Part of a small language model's weights.
Size: width 512, 4 heads of 128, 50.3M parameters.
Architecture: LayerNorm before each block, tied embeddings.
Training: a variant of Muon for these matrices, 903M tokens.
Each number is 128 + 32 x the weight over its row's rms, rounded and kept within 0 to 255. Layers, rows and columns count from 0. The size above them is the row's rms in percent of the matrix's.

# layer 4 attention query, 512x512, rms 0.0677, rows 295-300, columns 384-511
size [ 99 102 108  99 102  93]
[[121 125 143 163 123  93  89 121 134 144 131 168 129 159 158 112 135 131 107 160 238  87 177 186 150 130  79 155 122 130 133 103  71 161 105 113 161 150  50 117 149 177  61 137 123 123 118 144 130 135 148  73 132 107  99 176 134 109 127 111  99 150 114 164 141 183 158 137 121 150 109  37 127 141 130  91 122 123 137 131 137 139 148 156 130  91 129 102 186  86 149 148 113 147 121 124 135 158 104 135 137 115 192 158 146 147  90 150 100 154  98 120 181 101 126 149 101 140 116 154 215  80 145 179 155 106 103 129]
 [117 168 135 154 122  99 180 164 123 141 148 131 149 120 184 142 169 115  61 125 181 158 124 135 170 113 164  78 132 133  92 131  93  82  75  90 190 167 118 128 178 143 145 120 110  86  86 100 145 115 190 119 141 130  76 114 122 141 123  79 121 190 160 104 181 122 107 107  57 131  97 146 123 182 128 140 148 136 108 146 134 100  83 169 144 137  89 145 146  96 110 164  92  68 160 176 103 159 126 150 145 133 115 121 212  87 122 148 108 114 166 176 133 123 187 146 139 138 128 163  96  76  57 175  76  92 109  75]
 [103 146  98 137 181 182  78 152 187 175 135 107  84 154 136 126 163 103 141 104  91 111 119  87 157 160 126  90  65 176  96  89 191 116 112 100 103 142 113 123 151 113 141 102 125 117 103 160  93 144  40 112 143 190 152 140 166  86 159 155 116 140 193 122 125 102 123 111 122 164 149 115 139  95 155 112 183  92  98 135 136 148 161  96 103 162 101 101 130 118 141 118 122 106 120 166 134 161 102 159  92 152 182 177 114 136 172  31 133 165 116 131 173 198 117 163 146 148 168 123 156 182  85 102 107 139 119  56]
 [ 76 148 122 106 128 180 115 160 149  58  96 138  46 141 184 103 112 148 114 168 158  97 162 192 103  78 157 115 114 150 193 155 117 110  37 116 126 106  68 205 188 112 120 123 110 153  68 175 125 166 160 139  91 101 112 127 196  80 129 133 147 146 102 147 102 172 117 136 128 158  83 118  95 145 176 103 153 142 169 141 157  91 138 111 107 152 172 161  92 138 121 127 150 146  77 146 151 150 125 126 129 103 144 127 208 158 187 132 100 112 158 102 113  99 123 100 178 155 119 144 176 174 103 191  81 121 139  64]
 [132 143 124 101 129  67 129 107  71 112 103 128 110 103 129 144 121 129 146 117 229 120 113 142 108 163 158 107 105 145  86 129 150  76 121 143 187 157 167 140 167 112  70  87 163 168 196 186  65 139 111 183 165 129 137 179 126  56 107 109 168 175 182 134 127 102 147 102 179  95 121  61 113 125 167  94 137 176  72 151 105 192 105 153 124  78  92 124 121 161 126  85 131 121 136 182 129 128  65 188 199 174 152 109 156 168 143 167  88 138 175 111 127 124 141  86  57 162 132 111 113 126 144 137 155 138  91  66]
 [ 77 128 137  96  96 147 183  83  88 173 193 129 114 174 154 144 106 138 121 121 118  98  98  93 118  98 219 141 123 101 135  93 185 161  62 164  89 132  88  94  97 119 125 120 120 140 135 127 102 155  97 131  54 128 119 147 118 124 116 166  83 121 184  76 136 113 159 128 102 141  78  89 138 111 129 133 152 125 152 148 118 126 178 161 109 109  67  99 182 154 130 110  98 153 101 146  92 114 115 110  97  85 129 163 150 154 188 153 129 166 124 147 122 128 151 163 134 134 117 123  96 119  88 135 139 113 177  90]]
# layer 4 attention key, 512x512, rms 0.0665, rows 295-299, columns 384-511
size [ 97  99 105 100 108]
[[107 165 113 134  68 117 140 102 157 119 186 151 136 100 133 131 104 127 173  81  73 148  95  95 162 189 140  88 114 118 194 163 128 123 117 109 119  98 153  99 126  95 112  88 162  78 152 167 161 143  99 187 131 109 171  96 113 101 128  98 173  78 123 125 132 133  97 115 100 101  95 143 143 122 146 156 145 131 129 134  80 174 133 104 171 105 114 155 114 120 122 144 130 137  79 194 147 147  85 145 145 151 111 133  78  87 145  87 184  87 105 168 104 131 110 146 159 175 129 162 173 205 112 133 105 122 126 175]
 [135 123 110 146  99 173 117 159 129 142 109  94 153  56 102 172  46 104 208 139  60  89 146  93 145 148 102 196 111 103 158 161 175 131 139 103 150 133 122 145 149 138  78 131  90 126 150 148 149 168 133 104 152 131 116  79 118  98 145 135 120 100 111 103 111  68 105 172 103 101  90 145  82 141 152 152 102  94 133 164 141 162 113 111 101 135 175 112 115  80 112 145  85 153 171 153 161 130 121 109 147 130  79  88 146 120 138 106 159 157  73 129 146 129  97 141 143 179 185 184 173 185 181  84 150 173 112 141]
 [164  75 151 124 148 173 173 137 131  73  88 107 142 103 126  95  70 115 114 111 120 204 158 150 125 129 136 165 163 102 134  80 127  87  66 144 106 128 154 164 133 151  84 147 173 165 160 129 140 111 182 146 126 181 152  76 139 185 170 116 152 132 130 144 100 104 139 107 112  99 166  58 178 145  75 112 131 115 127 111 134  67 140 127 109 130 114  77 136 133 175 165  93  88 106 110 141 110 194 110 119 166 152 161  88 157 124 112 174 119 113 164  99 117 170 119 110 123 142  89 115 114  99 127 133 121 102 122]
 [158 127  75 174  90 128  48  74  94 141 133 123  77 122 139 119 173 120 102 162  67 167 139  87 102 146  98 141 112 117 126 145 155 118 128 104 123 111 148 131 129 197 186  95 125  75 107  78 125 150 104 123 110 165 148 151  90 161 151 157 110  74 112 132 124 148 117 177  79  88 157 136 110 113 109 130 143 159  90 107 132 166 153 130 123 116 123 170 105 125 118 118  93 102  99 120 182 119 121  51 107 142  93 144 165 133 133 155  77 118 143 134 166 178  73 139 130 113 119 134 161 103 103 103 119 184 174 161]
 [145 144  59 115 121 122  92 142 212 123 108  59 125 161 173 109 106 128  97 161 122 108 178 115  85 134  88 105 150  90 114 111 114 137 151 212 196 113 163  85 148 143 206 107 178 118 125  76 130 141 135 137 165 110 114  46 153 184 110 134 150 214 109 133  95 115 145 119 148 145 160  96  95 154 126 153 149 150 182 112 239 132 154 137 121 131  82 169  97 165  90 138 145 123 115  85 124 118 146 152 127 119  97 133 144  74  93 158 111 140 149 123 101 118 142 108 109 150 114 116 189 113 113  62 117 138 211 142]]